config.yaml
n_layer: 9
head_dim: 32
norm_place: "pre"
bias: "none"
init_std_qkv: 0.0361
init_std_o: 0.0361
lr: 0.006
lr_head: 0.00648
decay_fraction: 0.919
final_lr_fraction: 0.0
batch_tokens: [16384, 32768]
train_tokens: 137600000
steps: 5901
Each number is 500 + 50 x the weight over its row's rms, rounded and kept within 0 to 999. Layers, rows and columns count from 0. Numbers have three digits each. The size before them is the row's rms in percent of the matrix's.

# layer 3 attention query, 128x128, rms 0.323, rows 0-63, columns 0-63
108:601535517509496535446527546527511545548532482567509432521454447498421587414516549460491414503500486439478480493494455473548481587492505450479530525473524528500542433516466522504493563525411522
080:478531556480425531494466403520386497496515541519495522552537468446485446449553532452484412459477507535433536512453503520451501450592543470521511482516538399578426482494475539504417461524529451
106:346502382513494474547526458538461412432502459549432409422500474454474494558460471596534494450389434453565546496494545519529477449470573362468521496470453478578516456564534514498544513494487498
080:402564473549466524492506524457557501530509504488397438488455435491480543521369464625445503498466544478444564474464560508566500472536575516564520578488549410516537454527637569487577372509481555
091:397520489512461477505418502508570607475537591473469445469490499553536549513450419505445584607443424441512486510518530527511458454505488420428503516490593492504569430523452476536474483499514422
110:475484602444582541434596510476475468500497456467498454577474482515387420388536521611508525405503471569491554496509550415509518459458479546478503477458462505533501600459464405528595507481488531
118:526430550484545455528616517510477500563545509522488536490449518450449512524481503520439502476514538487546526427525498480546443519400479446457494557544496503479552433563535491525614536513448597
106:465498463584536569516487532490605580484499514470491476522356520521496430454437504452547534610523434495493548485419510479506609432364485573503487447555497482409507524397425484535478420521479498
104:419535547481484447459478545551513440434444491569468479497505533562500590478505548404374518592510435510456472467331529454527483509584439474482421530484555480525486501534389478424469459527545496
108:483589638517481466447528523584519516495584626425450482487469440504524485498488451515528383493551536512527545496542501426568558566440467349443554518555490452515480590509455428472489509499562540
106:446490532492558497475461626522455505496496463452510537416404484567572509606454456470476447522523542481475535481484551539500476514448485454477578446475502557507545478536496438496444531455475490
113:484521443502535399463581434547469604434468497455522535474472493562515530547504528533520375395509529557560440573442492489481562469545528420504548497552489525543534528647526468523496460452506461
111:480585438412519451444470528483584607446439458549440503502546487497564510522491436472453609450491552470507572465516499464525508581482456564550467515487526579516494452521386460445485603520524446
106:447524500521548481373484462422462535493486470508481439533500464512419459503536493503510463519460497565511490533452593567438536564517512445462558466433540468478570568501419471491503548569468477
106:489475515494464535491474429516484379519480524456550456497428542531410486488479516579485515550540445510446511402555550463454437535498532495465495537531485528501477448610554538393463442439421487
112:404516475547428481513492446411426388508434455405510635424458545459468522506531586509508503431484501512517546534527504642414530532507478468551570501444469492511567468498536488553511502550398520
092:440498548508433481516476530501403602517507477545453490556512504522511495417493508398454465506486431590469546620556509463533459540467464531636492625507504471510554467550549582475578488539498465
091:412447440532511484577525513444544471493412573434439574533521506490523440458425569466549535471446500616562402406441460487526536418574484449431469447554440415486509428510524517545570555544555514
095:460497507488522564568478520482493448466473465515447380428508536553422590475518463575510535471442533436535505465456474528487483530440496458541467472462517494452502484500497497493425432531468535
088:379538538468445498456537426529503472538558521483500458484595495450413456491537568529481477465557538473419585548481531540454423481525525476458456431517507518537485527548606502497438565544521453
093:460556467493535532473522489475584584515560567524525582416440402507436483448551536464438571541531552453470554374407505583430432474525492515395442477529501486545536507495546502511499488517402507
100:506403549491536498502526580572524485454554497445513535495515551456527484423608450557574477556447451475506527493536504481477603435431479425381424438490469570517537570422421410575504530585505460
103:476517473482542486480412488478519483467494513579546451533496420513510582538496487520511481535501427560475504534537443486465508379528580568467459405498481368469574509428456498540468520462433498
083:518532541616391469477535409498445480532547483469470508534557524540551434539472513499535458448432543471530568524591493523512576504577550487587520568546445536448477458469479628530543509472578486
108:501445508514493490505522386492507485554486467541430469518523415531538570424514497507469368536591406437404528562443473451496452560609414496499519506490410471542487442455521561524515429543430414
111:488533563498417548546510525516532459481464466555537421483439397425524523512560527448489548477451530445512450507551484547490522585441506513461485445474432408560485428510440488535511426398471512
113:622511529455495512562502483530548445518408482605423498526485523572474500611464541384501449487534531564497550525518500432502450589495548540524484505525543509590494535418509608504548474507440507
093:554553555474498539511523535609574479522510559534451469533539501520543515525450481584462541492424492416414516504476533477503463419447385530555433606518472528449507502501559441510426520529542654
110:415412498463503471611447457504471481480407452481433547598481477463542495500484471559493422433503367467490536564496464527600434494563466535446504537522538459594526487432478508418483554447538508
111:507546545512529439585519474485449492557481456526520597510566431454528494565489465600506438463419522424531521469515519489471409535449499505421478568496530522551501550511384492494447564562465482
108:539591576494558494515582538482448432467567587593552443412432563520584429494523526480614522506608589481455493430497501610463479479447525505494524509506440480446568530453450481418521468496493496
101:429456517543438382517445431552386504499467470453461502515435432470528484539514482491525519402502447503426498497542475542493512524460455555572495530518558545529542463455495524466434504521472507
092:444413486518522500588507519555602472433484519379469513485464491498461546546469511620534569606451428480582441360497526589425523449408498515502494499440472475438514483513465465525471456496492471
079:449545487485494399485544571513458538425517514522496498484551586452595430475437561429439459474546597523481527529552543482434455445439542588529408425479426542556426516520614512486438556490523514
087:518524440570525538517458480438460479575387555518492558499428484521511527509432367507546612619518496481482492509555513447468478536509439503475559501552599443533620406464484456494524492623498564
103:445545452539480537463524387510497567564494472456573542534498540543542593479565450456520548592587453452416549520502508521474557444507541503435468460585476511552515474512429442573474460451444521
090:511534512578439478547517449514455550508491502509540515463504478633545509541492454498509551519580492529380446530484488443502535491472529464535454529449525440511454567588444549502592499518463486
102:435594587457479542525573529442478488543486439563492493534498518452440394539493537408533534471502533508539499491554484524483495497623523562518455472448566458552511545458573462468462515620367422
099:451455473428498494426544408538501420407499534499438486529572474560552466529405567452409520414351470594556455450410534462470504475560564499426550544585477536464564487558508471490533542514443395
096:478522535496489431588489496494480444448440448451427530545520522476479551574510576509447499497596565424546596472551487411538388596511527585450537429424595470488508535564493429505443556541564497
099:483481496528455547515440484525567576534449459542473401506504505417509534517448480571475426615455503591486575480524545572480471510459506512406497521490512527541488467523487490424532560527374582
102:613526541463460511386484464494488485529434493505515520575523472523543378534670527549551416532546470492475476492565375473542573616502418542578513443488491516513501494361512475449532513476548532
107:505483433499432455437509510472538551503506551475454535504514523479446489493381469482531454458445482584414493505548542455494473539411463575414565471447498597426444601562484552496631520461427550
104:485466449483483472433498493500522494440483476441517562501527437472597500577494540468451619450533570478464531450551506597478492441514538540512497502549502487408514558490523487460431419515484446
107:566518387486560462458442542392574501490516453486453470537480473408457503548523471511490417471472499483494466528568444511464476484481459446452512505570535540486536552401460493480535488577557482
103:525468483496530487584432493594484586471538481481526509368422499465548542590573399504483501534461584425508482421485536545497535501585475536479536506512451546509415606474555577464551541540518501
105:539551393486393451522488619489485475550562440453508471400681439471479517550477497479529552528532445458511539450472452596571537488502501401483462517509437497430457370492452525486529489529437485
097:452480482539429471457610507517551430566509503413592417534419466472431556545511528491542399556570412564498493529536551448488626513595502479536544527580540563541588543544580539465560509469476493
089:473480424500437488561482439468457527533459494555458483514536472442542566430577500425519490485394484450569533461525399422506500481549485452468597478530552489473557538460477477614439545542438498
092:597404444539505472478526562472527505474512437500501450536462502663533517505426497590541474529514562536529519474455541470557519536520480493510501452487517432488521518578472451435482515486576548
088:546522591527505509572512490538526479527612487460501580469494477395406484552471534492499454612525451534528532511498481507475555606495446598525496448513451561472429546423440450537479434497550473
104:456547579491464486473444497435529546587573489545498435595551485579429522553546530485427541514405548507436546567535463561576446608515572459540507487529554512437530512456449550493509538595463515
107:444442413524464607505418464522526541526542513510477515446528401566598548567474511508448487552476543506363442486554504445591487536392450537481541545422518510457456470466543448492525452441511496
104:536580506538544496473539476470495452438547451546582499538549601570429532492506444438538436437519487575569469532496460509503444449400494474492459467460523483531482541609513485477502392469540489
111:563527473474479364485570404546536559498502495498352589450516427402450482495509506493460468501533538551572568527511487424497483485571498485571514484467517501570498502458549501506355538569491494
103:587556525463515566480530547510517600546490470529565526544553499512576569455436458499541521542514555566488503472538417553481460361495478571410512477572481501486497576516488407527551462508392483
100:476448483582536492450530451499480481489508473590509492546382477495495551531484431453445454400449501437468457508508435412524434489484581499520496589504511474541516508501633534500503509537412545
101:573449484433468539539468529451517493419541467455400528449468575470445464468442571537450570519506633466509491485553488418520431514577529490463512571464489472439483577494542500518477546512591592
109:546366477546515532537550568449468499541524411604571488523519468482480444556433482477532493498484403551499534292473611555501434483547498496488483439520548528450439465529566571472355495497510518
106:557469465498381458459599539443473571528453535442520464470486497514471473509528545495416538481513456491482494455499553440489586412501451462484479422447500566411403512438458484545555532640455556
104:532469428468505562525561576436506475533479510511468451573535500518425442553580451420569542561535536492407474576503532545561414459512491502512572560524502552389452550492535550459489444487573558
103:503502489609524512556446534490458481544478485593479504544455509631556483624502430561515477543506482460442467516419528512644506541442544457539517517583499466456530455406471512461619501567526537
098:424499590555452497486487426364467587542478471528556540512548505524576578394580386450486475472529520435584537513425507432412558553512560445490497467559509517421510537531515479454467522518464485
098:519475544499543465514514528508470513543539464597483560557512418410506560577452427412433522507539555430472511433424565508587501550562409470487572510537453500517404491549478480554577528451536444
# layer 3 attention key, 128x128, rms 0.312, rows 0-63, columns 0-63
096:571505520470557468559543431487574427544543483486507464517471495489461515504550360457466436475537545502487419460550483433474392517433563524519532577488513518408465460519485482439510410579450419
091:548487526485462437507485517508531552435508617509476502573488541467427571484447435631487490483459426443517436482624439529432558561461429512475436495455507486416560406535504416438528456442538531
106:489524481449540352471470486547506519420421527656488553511527520524469398458410561596519527442473457585512472595549544506475609532487443528450526484483489475447478564495500511472460498500578491
095:478517519511579482440517421494492505497455469518457497487441487537478457511530442355623547582625424452524519539464547506510483499585436531495512514480511517582481475419463496471501461485526408
107:520486526438481523492529452559578546452520471538571560422493481504452437344547497525521426660495442594474478502526462421523469567496489497500635530516418464476442454448483416464477478445547533
102:423604496518479484512548546529509558555532496530468479469440575418559444573516523400495555586545590471498554462572426528628526540549517432598485496495583506525509505523465418438489443487431449
102:513509401603539436499509513496428437499470482469550557496401510452441403509503500514502491440481532603441521495477485492494356510425518550559454436435434464492488521483488435487514368475524461
098:423481444504580540539375484521552572455449504617516472471511433498477507437491481557545491509538408539446540447569483555490523485483479509484674425526476434422567447499535540541498449509473602
101:504493489491489514441433517395561566487469541487378526531499501482502539589503512483535528433548494453493537509482448471500542483503473584559438527470539458495471536537516571573544500507392531
106:445554397500513482529440449595610389515487469532492515384432539494492441467433493467468548594519475499392509476444511456486508502400467472509463635541494473585502508434594488563425542447459553
118:514615546420552489517572440508499551478526490492513536527570553554462509434555490483488506486528492475497396479542568434446517543479609412503560502485439563443479500468427435519483478542453516
108:410564533520519480418469572500542383437533544592479517482557511526496536516460552458489506547497517520500382438429602566536527516556572508561410458535478532523598525514580459469589509463486520
107:545544477434571424489430469449404509643546447462514475531434497525574541444499584460469487567525449476580495479568535491466545546504548446554470484484538514577482599487528575482526460547551456
098:578491515569494437562436576526571543560441453548497394560441495518505564430453427432390510480449516529429473376378544460450546519485450502523403478513449476503437417449449506521536503563492545
098:570447485523544548519486444439524567389524482472473518437547508433473447545490500480505517624460517459410520546627430470538489536447451527595626561527388523491537463539465525504425548529503486
111:501555392440569487553484533547447461467451439466554491524438473605467503534470427520452457461511576536463449604471528440499496546524601570435519459581526549448437594507413534544560470465515512
105:488519487495576538462511448475554592526524491450509575473488423479360437459511475455485529505495582493450497488482438531483567540549388515517478508546549459477462437493557654536470405550463551
094:384567425482422589452524573492496519461455590511481488518620583462469481500411460512501468521498511563547430533488512515489482495564451528484538450403385499449494483517545505496481570478621536
092:494554471443550504437481485385461454477494478444456446492485473459482515575481424423526541444506500514500487520484468542480476562547475489555558511449356456565466446554484541451547495582511415
100:502468410515481491444506492491464442465414542449532486531506514552586551529607483476424508465557435494566408489534556513469525489525456487436473591478438440533472502613527527554543582497500495
095:438480531491500425504498501513479534583479417431528590504499483426552442453552483449495509583501544466447604475501535511551501608489469485494549380511458478496468476482459528451463460524481471
096:383493464494512462552482484529426483579522502523493437550520570577582543474431451443522505366456637468601535506508551567491531539522479457417527547484469538427555561514448530461456609494542555
098:394452569514477398537511507530457455511537487538489616437533500424415505482477525447519391488564502490560449419494421442480529549445500574510586534553482486509535498409535517409481476449453438
123:458517415514469437450583427558447483524510471539415457500591522531470529597503392543426503513569419510553457505493574432514527525542489501497480428426518588552466443486555480469523517517525521
124:491501592473452499533528573472457486528423510463546497492439457491485424577498515485573485565444561527415567517560513440540515440552438518501438486478574519541499493499496476544441453581505417
104:542505496459512579537400375558531554490511444516546381505524549474412556522463498466509460518475544509477581556519445441485530549487478526416521435464522526446490506551539412509625496538516494
098:470521471445476498423501582495463499501394515522502542504446514685519426471379544477481419518468423525519573523446478436531520467515517461551500476547552498409456460543589533597446471483509530
107:406521476483431478398528421524488458543583469459521411530557443557550501503624448421543584557572487403562503509472444517555492452559553447525502566534491442585560529473466439481461498488449457
107:489500522454471556462535558481513475590573503516503430490465554520466437571541555562656409553457461565499496434555508538556416502417493436575484627555432511455484561466483459489459471543455473
111:461530508414587424379496566504616452506482513629475487505528483524554504496489415558409539412454539471463477619518536596471458647414518522408526577586555516508504565564586471574568538462483463
105:485392560461462404468466519466460535533429561522506545576426541490454504472505426526453609484502404474570465511504421513435475474560559581501496554458465618435442562522455462430494461510559473
093:463482460547409502517529531610397425589514418425560532556472522504422506506472515509460536497486499515517393473515482577478481610500526481538492491487566450524568610521452513556548492403390525
090:472565452495445449463488593507472531546487513486536540523525600492469412549488476458532511473424555428489454547461566384453472515542402405431459500497549493528476557511503519471500488520523517
088:537447514504558451499544534451579547517666431514487537526488436469449442537551465513463571491455539449414449549397482510531554566551465610494594507572511543495590486470459516510539512478438566
087:460476587415535474544424487585533502382514518489515519559586480475476492499485448537517407432528464459472543558528480480507532517435600549478548540525511507563527597513559484487532434491526568
100:485502454463478463468546442531515484484533449527446480490418433396522510575535523591446481512516656408481464618497435555497521510519553539513566478452532558513443485551516533521524508589420440
111:511578425489503573435492422530448473561451527480441426573532516525572540518498569562494468502580599481583569473496529470360523504568456503613464530424391448412430468497524488481497499571535533
093:522468549436584488558547604574533533493520500572557442488474510468455489589463413515466470540544635554517476490545533479490531498488505549518456509534429485571532482567488492454582417488415497
108:499506474461503495576420511546539478412545493540516452517474510454505537441421413494397502451553434496455612537527485495441480524468493530515533488518483505546407499482477609439482460559514575
089:453442536525475541420430547535577550432505482607471514531428481470518535526512455505569533522578519544413466525508467458515556477533547488475546420454439474393466505497476417510417465480463441
099:573591587567520538497556545466629404494489541546555558436499478475452403419535572511522530520367526606475505373488486487496491477560530460519552485544565512565422481458493563541498405583475518
097:528451536449490529453568552544566482518511521549490523549474528445495580585548507461488481515613515509497403536512481546484486543468507445498561453496626625563540529558569451412438511564595477
101:545578415565432574447447531370500465447518513538534426572472457453525508528557592548525503448559529516425463504543435445396442499500468469522476556540533416515532469521378535529561520477502490
100:511432451419496551529587530508432505561550495454580515506513556503442415548578513432489559446452400569507518479537454505541477463465498509551510452498440481503503426572486499517501542440496497
104:495479468494499502499472529594457502381436587501499422491591509464494509541576585534525581470513419468455445452457447474437539506592473485540525552560520504491500501581499614478480591481477494
106:525548488523435379461556466572486397459417517547515473500501571379535471436512535482426473497430499510504548503482489536508558451456449500504466493442493513484587498482481506481447497536502483
096:483572527498565543438492461492552507442358495420421448505468568514495542539505467517463510528498510504551472476461573423438616545508560594468486469506432411471399539532444549540478530545498473
094:451467468448518460558565487531516487489462548416392504559516480505627586516511487528525443519488434441532464536458511495417519448444441461432470558527468562534507570408482516504631502562572493
089:491443560582471533479542559479439497505478473470473535482496444482512509524582430485462494466521578537478606468456526469539519559544554512504513422430493549478502397590567581418488542502484454
086:516521493320526536555460520574497475505552564460459482564578610508493476512436562577585562474496505391468503440518534449475483507511442595440579477428514520628521467447540484490464475445565497
096:505566521503562514482477462559438483480469516598590537549531524549428518617527495528554494439510537481466455551448462560487415530493557480432619485478544491419579494532546465514522524525437475
096:434472423524498482452496455468537443532496509462429532508482478500504512395523601533477519559569524531500510550468544521513537597423465492485488392497492449462490469441501490627606507441484519
099:557577553434558582475493469479493509509517520466521511604508498567467565406495497521459482542521496503532554461491516586422419452521549523520482518504476408420514547557512435529464543485468505
111:540581536441489496500456462473551477524547540577505568510514479594467484455442480447473553496416495468548549512489469477539462559478562543436465474434484470532494459463514546518455580460536553
100:537457485566471446525503516482497447472519512529556515477394471432391543505532479484546531427530512461509413501464381500521639468499396563465516500468489435561559548597566489470501523471501463
113:541529539512465511505557565455492424506433393489551531485496452442493466466555516452515374495546559523478464443487441525491543440609487502443491410529509477481577551410522416536435446577410493
106:512468524474388525528523522477594575448418597412452501568532436430596512530496527499538537538413483525559510518539515482559502404501425520446500506408510459485453414545529509449454443541484449
107:427474485545476468549421411464546541515570517462471423511474451529494558535535483410492500425546434563425623504461545548454473532511487506529480487426512562499463346532509517493587483501552534
104:435534534439536534513511351574430494534559475531553487578516470501500420474495455517451479451597499440509578601551433531438620531547466434463563485542583464515474520583515432483446561459471436
104:537483480541496448574500488519605479488447475480466539546481558478631587613523461467491521554549553573431445484514559424411523475535539485489457509504461479531545479441420488495492534518417491
100:454436486532525410514579563439598552502436494447470486525451463462530471470520504526435498453536449469432509521530511558564504432510599504634428475499540531430524542468471484455462524536482460
106:492537571464473463378577427488445492460413517490499469436525510486535557541513542446440525477626411543432543537551580574500575608458434506503532503520458434534487494534493520497517467496552548
105:550527630452418544662478533566478461531506426531467457343476466471533501444419457561548536510494543473471458456644558498442618463520557454533544574541527414490564472512491484473506515536532501
116:581430443536451537493501550525490470459524511508497525550511484458533392461418582538452401519518507523491502436480445506476541453509529483553524448491482438487569524423511599505437479483453414
# layer 3 attention value, 128x128, rms 0.294, rows 0-42, columns 0-63
089:497510488514474558548388478388519520408523519498472444561539480527533506547517457527462494585466461540429519602532471378570477526444443433535549487493514434514493459506437574535599533461490531
100:569498457464439404447502542439519433486537472520516468492527572479484566542518470579448497546606391458506496447524572406515480565520479465604491469484494444504583578471561497514478537471465509
090:414492490513432532470471501442668536422569487545508416482541479460499536601456443494467431576500560513518441430376434517501491523418628464473530357565519511511503524424558436492583502464451551
105:396529470546502566488475519533550489518464523604519510518505421546502576489551473550480420444477446567526435489486477531428460448403538523436407508614551604515545563564480515433580406509501512
090:412477455488524479491454530452560592569422511398528494546535486518437552412539501539539422479481555500528506448585533549449528547478455489448535472438534496542518521448551442494523512535421505
094:521422464555482422388472426446541463466460512535416513516588457514381462494459495508454442547488533564493528481463632426493476605541539582573470507436462543445523561521529486552469555468453497
096:409534480518499537511557454494482574451481482560496509479520432522554503416503552523501486480538612406422571469490486372426513557552524507487506518377570532534460477565498569504560585438494576
095:438491450385545471453498403470418450546473494464442447562520502486498518459487612404501448536594485459554396560469467565462534505533561607515441555554552487494480466465449483604467549465560537
084:498517456505472441487586557444470462445523435416479492469466449591448501442464542523501482543479480564381368546473453412461536484518524479511476465450346591495438486531554498528486561536484428
101:548426533376549476521485411524602411514498548424493471509520472501485485406494549569497524565455549531627503447481549482529503483437535510531371542463427385527501454458515511487508520560537522
110:479420464422536469540502513617391532581486466549567501494517460560556529475495512519539502454471525427498423394590495559516532449499477532513657533432483433496528540453511459501503569519540517
101:455442501520489383459402486530441609526470401496583519487482492490451486524388499495478569442532593430489505444536433601380560464514489503575436539472477504444522555502505511498447572516492528
094:604527486517511560501512425427494417497489465435517449511485478497505573521555529519399509454481475427519448560506530481543404526551489510453612469572534470512528543445429460547442531543566507
091:476547532536412594426526492524537441549443541484565543483525498544544423635502546449373530466530604499545527532462488472459606522491488533496488486437560444496527498451509504553546536536545492
105:460482422493468506566473484535531463396450509487574485505570488460487516490570484438459477456470481559496574503545452648570570587509467495438560543483523457522471537467446439457531445417418475
104:434514495463492509469519492597420514425442585551455513496484480485572488395615523498522475491585532453533535441478525486546417509466476403519639387439507488450465525436464423476500594449437559
095:492631465498463475487491429427374450519511583428494562487557470530507486498560471525431507515566471483502464497457431492565531565512458496510569521520473502571506652448490506538490562526521486
098:556545395494467473561426513495497496451456495461495378502573489480540503514509409491556492553513467459483513479461467476455506473480470459427544571426564452459435571461466487565402457551473557
095:486391500449509454502541490591430508500514505547549488459417610588449515536551495403559628458541582500524498588491484490556552513556588515455547479479444469470539462503455449607534477479484458
098:491543568552577576498475528556592555568513544476509510456446562565445494514485466505515476556498544449566418536487497553512473401598399507480466560518486440599432554458467434438506442492547538
093:559498522527538614422443572489555556506479425431466529513540495547493499439544534469514420480519562451524522416523613574496529544434493493481535453414408491481455553547459423413449521476494450
092:451556460453518584553553554581477485550538473480460476503571540468475444425519485497531570477557482610568397475496488467499572454513543529485520518550502482482502591567484385524575660544448512
094:478575511413465470485406545467574537528551459439447460525611516452499472487484457517446517519497600458557447498540463472481482457439518492495563508484574483506481550447512491503471445582553476
098:371505473422520452587593538581501508407527515457604554513494494536581468492447403515493459532396539620442474454515559428504538513461611469446416495543469560420482490499487530585577500414473488
096:534561528537443509476464476426462519475522503429497555475548541544444454499480489443492472500526409506485417486588542573576534522519544518390530557561537500473511484566390562484566388403601466
086:467508495497457522452584519495572479601464437477572544583442492559563436542600466530515470446471513509521556555487460499481544475471530579490532464456558497474582494508609462441556550473497533
097:449566381482514524546503478468485421523552472558408585495536502405533528412515486536517516625520424463574554526523557476496497522479477465492443529560451424524451511463453488523539449474431499
093:412457559491386576538413467460435518553522456415595427473498430483555615471523537453476541499473514491485484500472493545515468435497485512506519539530515450511460599569511441491472406458574547
092:443446578522484426494534480465435409482504575430473474492505478459536519486503533496474481477477532528414558496599479469474415568487552517443547457497553488562438606574537509547472455500464376
094:440556466476456535512505552543540400516504600514436546495499454475469509540419425608603497441469462501615497462486442557583525509552495569505643467533550531459584450447481536531541509565525488
094:484577405469485496478463520503434516467573380583509524522577481436530532507594407581480467500525493444416509451485583582557475578540485557476507398509588434451545480527502508581418575534517473
098:409516565582466484589590504559531373505530552540465555454507545482383487540534498457493512528495553440465439601510526439541532455521484422460447484582508404535550507512471493509558474502443458
095:500512533581412525489528455481541478491514435485536518446420500463428419481575497514418520470502544419432480469445579500523406406487432467559576518468356614522459480560526545474509508539505455
092:476519548516507521563473473417460469488470518477549544498574425382526463564427393542522444464491503541561433567554451507503533373528426552476439472472438469455479448471525555432520442546647497
100:425520488577562521487623446493521512497489403500580403447516403481564444496428484570477503468433580476495497462602467548464494470541584508480589503532557447494478479425437463450479519523491466
099:558498556601565472416446590562503432481457483518483465532532486416467549542520378578521511525493575541577500542485551499616432489491553558466497526451487501499556521475511499488453417512451543
096:544459530489555514569474514521455509566442466387493515472497479545569557498515607451540539423470522605467528514390546475518438451478464504471441481571467470586503548460488514512479423552560400
085:553496484563526427516439428466405497455503422572531593481469504433442447516447584527495486477434475568523493509508472504492523482432556496431431462527513499518457534448534578517485451497543500
099:475439422552490499482513529516579580505461519443595534414577518524568466504425527493419540480594465472462371527539467572476474482468546404527497514481562469564530511517421431576511445500507521
101:577552523561600506531544607572406502524466520508474481501427562441463581514447441548543401499415449445427465457518502505434563426557460418517470449571522497496488501541542516553605485581592521
106:460404525475532577562521457490564413624429500557545498448530509431436498496449515465442539583516406447528491393498482481525443570423423484500523477419559514483474468485444524491431472518542482
097:488535479524483489503478469535572521467576497523422548457508478432524470452506549496396414512497513560501549515430491474560536458431471453511573527519617520459546476569486519518520429499464554
096:552456485412548572559422511462509507504517528555451549454517483539511596510627497532515591528529520460517402461472548577476532583505451500453477495415475478566391510454493487534502500501561597
# layer 3 attention output (transposed), 128x128, rms 0.275, rows 0-42, columns 0-63
087:567530521483496427419531532516552435581465476531576518493476439358615569466553477557521522558560471512550503445446519539532497492575581506496554486566431598480539550552474466450473544547527548
083:573530550568511532583509547505475492510572557538484490567457458474451505537448554492519476562427547470574453498501533508489608483489487485544485593519527496421466579510505574500469531441524476
089:475485560382522426384508442529547497512530417466421527531493468491460563465558487515589514516506407496457524440529480474464552526492408529452509468538596504533510553527426494475477432546493538
096:453469521522474562467549497522532534587508453448438482450436579500518504455533464484492562549537498457457517531507535473445471520504512524471496443505446539437433523511522491424500479576497523
088:576515492533498458465463471558557463430405449458386477618524534533446519549554563511482490524563452555465474424496503511584486519497509476544414503668506553521506528588485585518556538470568450
087:469587535497560519557534587472504565424580483505601576439577537496607568516419417546493514419382510455511434430476567512441475463454534484476487569577539558483511480485485574498443488429516573
094:607484441580513480446496528531499379537547565444475515503490514443523538501453498481413520471506371454486566419426436506384575562498487464479485527471531489528588387531525438496445535441534473
088:501589545531490483437408479491403517467509513528513521406420536440473580469447583486492526527441451502535460485428536461488575421459511427510402446468509540463456401467523531382515524553448447
083:488527623520586532463503491452524489578493570492465556543542542509456515540433380509526522508570583532530484504558434451443586567478522521525478538505494394540486439423524500539484518557528554
099:441576431535427498406395479533398499485434472492550479447412426513497552566454448503573442479531520543528481527479401460496483541498491486510506468541504510496374467569475535539543505535520418
094:495451555589500425519557601437579439493518508563526502584428564536494401574501528509448366517456459578492537586486567475454482582515479515519453580519454597522558450445562545466512496557499519
087:473471448587531442467606532496459425494477497445398542529497451475517455510420500557482434526378529524497423538464489423497553584491472558541435398543401480541559417511511475449435485470430536
091:465400481479539540553469448568523574514577527501585506499501550531480449396436496475515429533532533527508496536485414538487481455477443508503392537493433555417464503521493530379452517447593471
088:496483557599530523450541514478459438467523448497534569541476525477487454445570485506482481482483548520494524503523587526492540418461448428499536491499516514615467527515490486486386478463545541
099:502418463477512479545485481471495592436474560503481526544486447510549395526517488437449499525465539604542532470491562491547447464598487630386519494437562463519531417478414483551463526545551518
091:584509492499574476566513472416555458569513454471509475561427401509530514510525470578461540445511452525527413476575481510430507454473475571501497527521449537468460419508454541451489413609552445
093:471491516583393448555505578510533466466478513507619429485547465470503483450451385530481464562439498501518464436549612485510429493493584480530529516518562476472455384461431497460578423474457516
099:481454589514526521455583372518559534562517507454517443512514537508589537532490508450499530465441502499552448489407592460507500571529557448609391380482461516488496550439515552508513460481482511
092:514443527544533515483447527423539486503443496448511435535590585426530458550433468471460442562457463458394521545560492513478487410500442520490458456457463493391480490500558477495466456488513471
090:432435564493590518475508486509436411475439516489464504402449460529580416491526522484551476512524557448456526482564498456429460564488515401580474426576495516485469513426506406494506486483403476
091:506471539507437517485557614541490454475540525465493504525507510524539461504545456514443462430495565458474479596507439457510438360482447494493517539559536508515471543515535669564483507548522548
090:478554533416458452589506471561486469459465505470456522551467537504545565541443446493548527454419523453480484504616480411509469512480529415483556489486538429526454429449500486415486429416551412
088:574404489395522520476542544496468496485527526420509527433488522511486591504486465441566428526514444470457517440497530513551550600485593383447474500454396429442476475572463494441538441540484515
093:530430567533492448451518523497582410545452562477381566522553470436482571462463535539564534510500546517456540500501516603479508510545537548494530524449496450535382471505497519481532538577554560
094:457407489449498517538503532622547528468517521442568549521444493570498457523689529499507510496520516533504528462520527515618467431496481551542497421497511511558484515496544394436542580544461459
083:516542630559477542432602479555462459516478550544438542568436558468535521518431506531523634594520510492506463519469549489473496501540514543514469479604510499514575467387486414428532427515514457
092:541527542500501475558400517523544495580578454522550430465485481575472466449458547484473454532418564498550406479416484497531459410495531401489560506470599554521535501509565613492584488532457532
092:575442503549466559455534468598545506469588497488519546531425498575518499478470503513646452560467551514487503472552550517455431540499431553485461507453491479544520460485520489513480517501576485
095:532415520448450517537522539542441513523574527559528566549502493518446531514472589524576444458551485491607353455472545505506533450546589516451551574506508467515490418524495436472577428487504638
090:414401534478515485472505540530528557506460446432499436491508552435461556479513507453495538483483491466479507492517468609502480466441489542513462544425580543487529503567418465475451431460450507
090:485429464526445520503510557542498576466562464490554453559464436467425526538484539533505480476454538456517523536458574544498503448589511423426487465477471538484566512490480464505410502459435459
091:466373573519489594559531455483531536543440421449594514538400538394588456494464490473488504463592542562500505499576597466458502496449463494497516471435537506454462532446572447474453463526488566
094:469455450529416542491506485439488474563501525409539464532497420475493536533473582478551501493439479504433511535550547438508420529603408506493439460553491535469497437499489563437554593495441509
086:480451443579543505515577652495614481498438451525515427532539529525487579569471518474492613448499470581543573474511492546444435434512496494491497422536519543555551528534469469512417504467513479
088:510442569453467514604414622503489548571524441514545502464568511476487525506496447441483443518581473498432404414506564527598529468428510476476429474533477546494471492537614541596468498556511499
089:527418499527510476550532447501444570537473476478433546495519434532469454458466454482545486554496454549473453495465464417442485459491502587497474514547519513487441519506381500545501511514439415
088:506474517512499428470576560524508492492499459604476434459477530523549546459456526594507611476555431473487461430519447587454453478532477481545545539419536503429501484466495419409476503468391582
082:554469494455405566525576537477502467472539552500485436482461513473597577562499539480439554538524490419420491549575478452461485535484413475514583455439503561582513459552479560471502490483489489
094:551529547533477512573484459434387494583525487556488512592441531392449555474525400526543557544488532519491514511528521499433529467531507432506495493548465506543544478423487494487418465536545481
092:488488566540457485551508418528511495347542545568517506500476450515453506490501613450545476483503463532573455447587545522582501416507514563527541557430471440582450438448502493533435370404473450
101:620477426457401444472398508450530504469510455448518537496500509535587387492548515575495612490501576499422513526483509383524484482476493496530523453507458482504591498470616524568571488484482529
085:522432479632474433501644459474405530529511464485551473348530597475570525565410437501551517458508524395429460387530520436492441491506493459553522517500470421471479452481520550532560474535385565
086:518493539448575382546613497512511429482565526525568565610501516415421451485506374536510474492528486440499452447393537550398532418548472486521538480523491545425518499493531485539524442427526533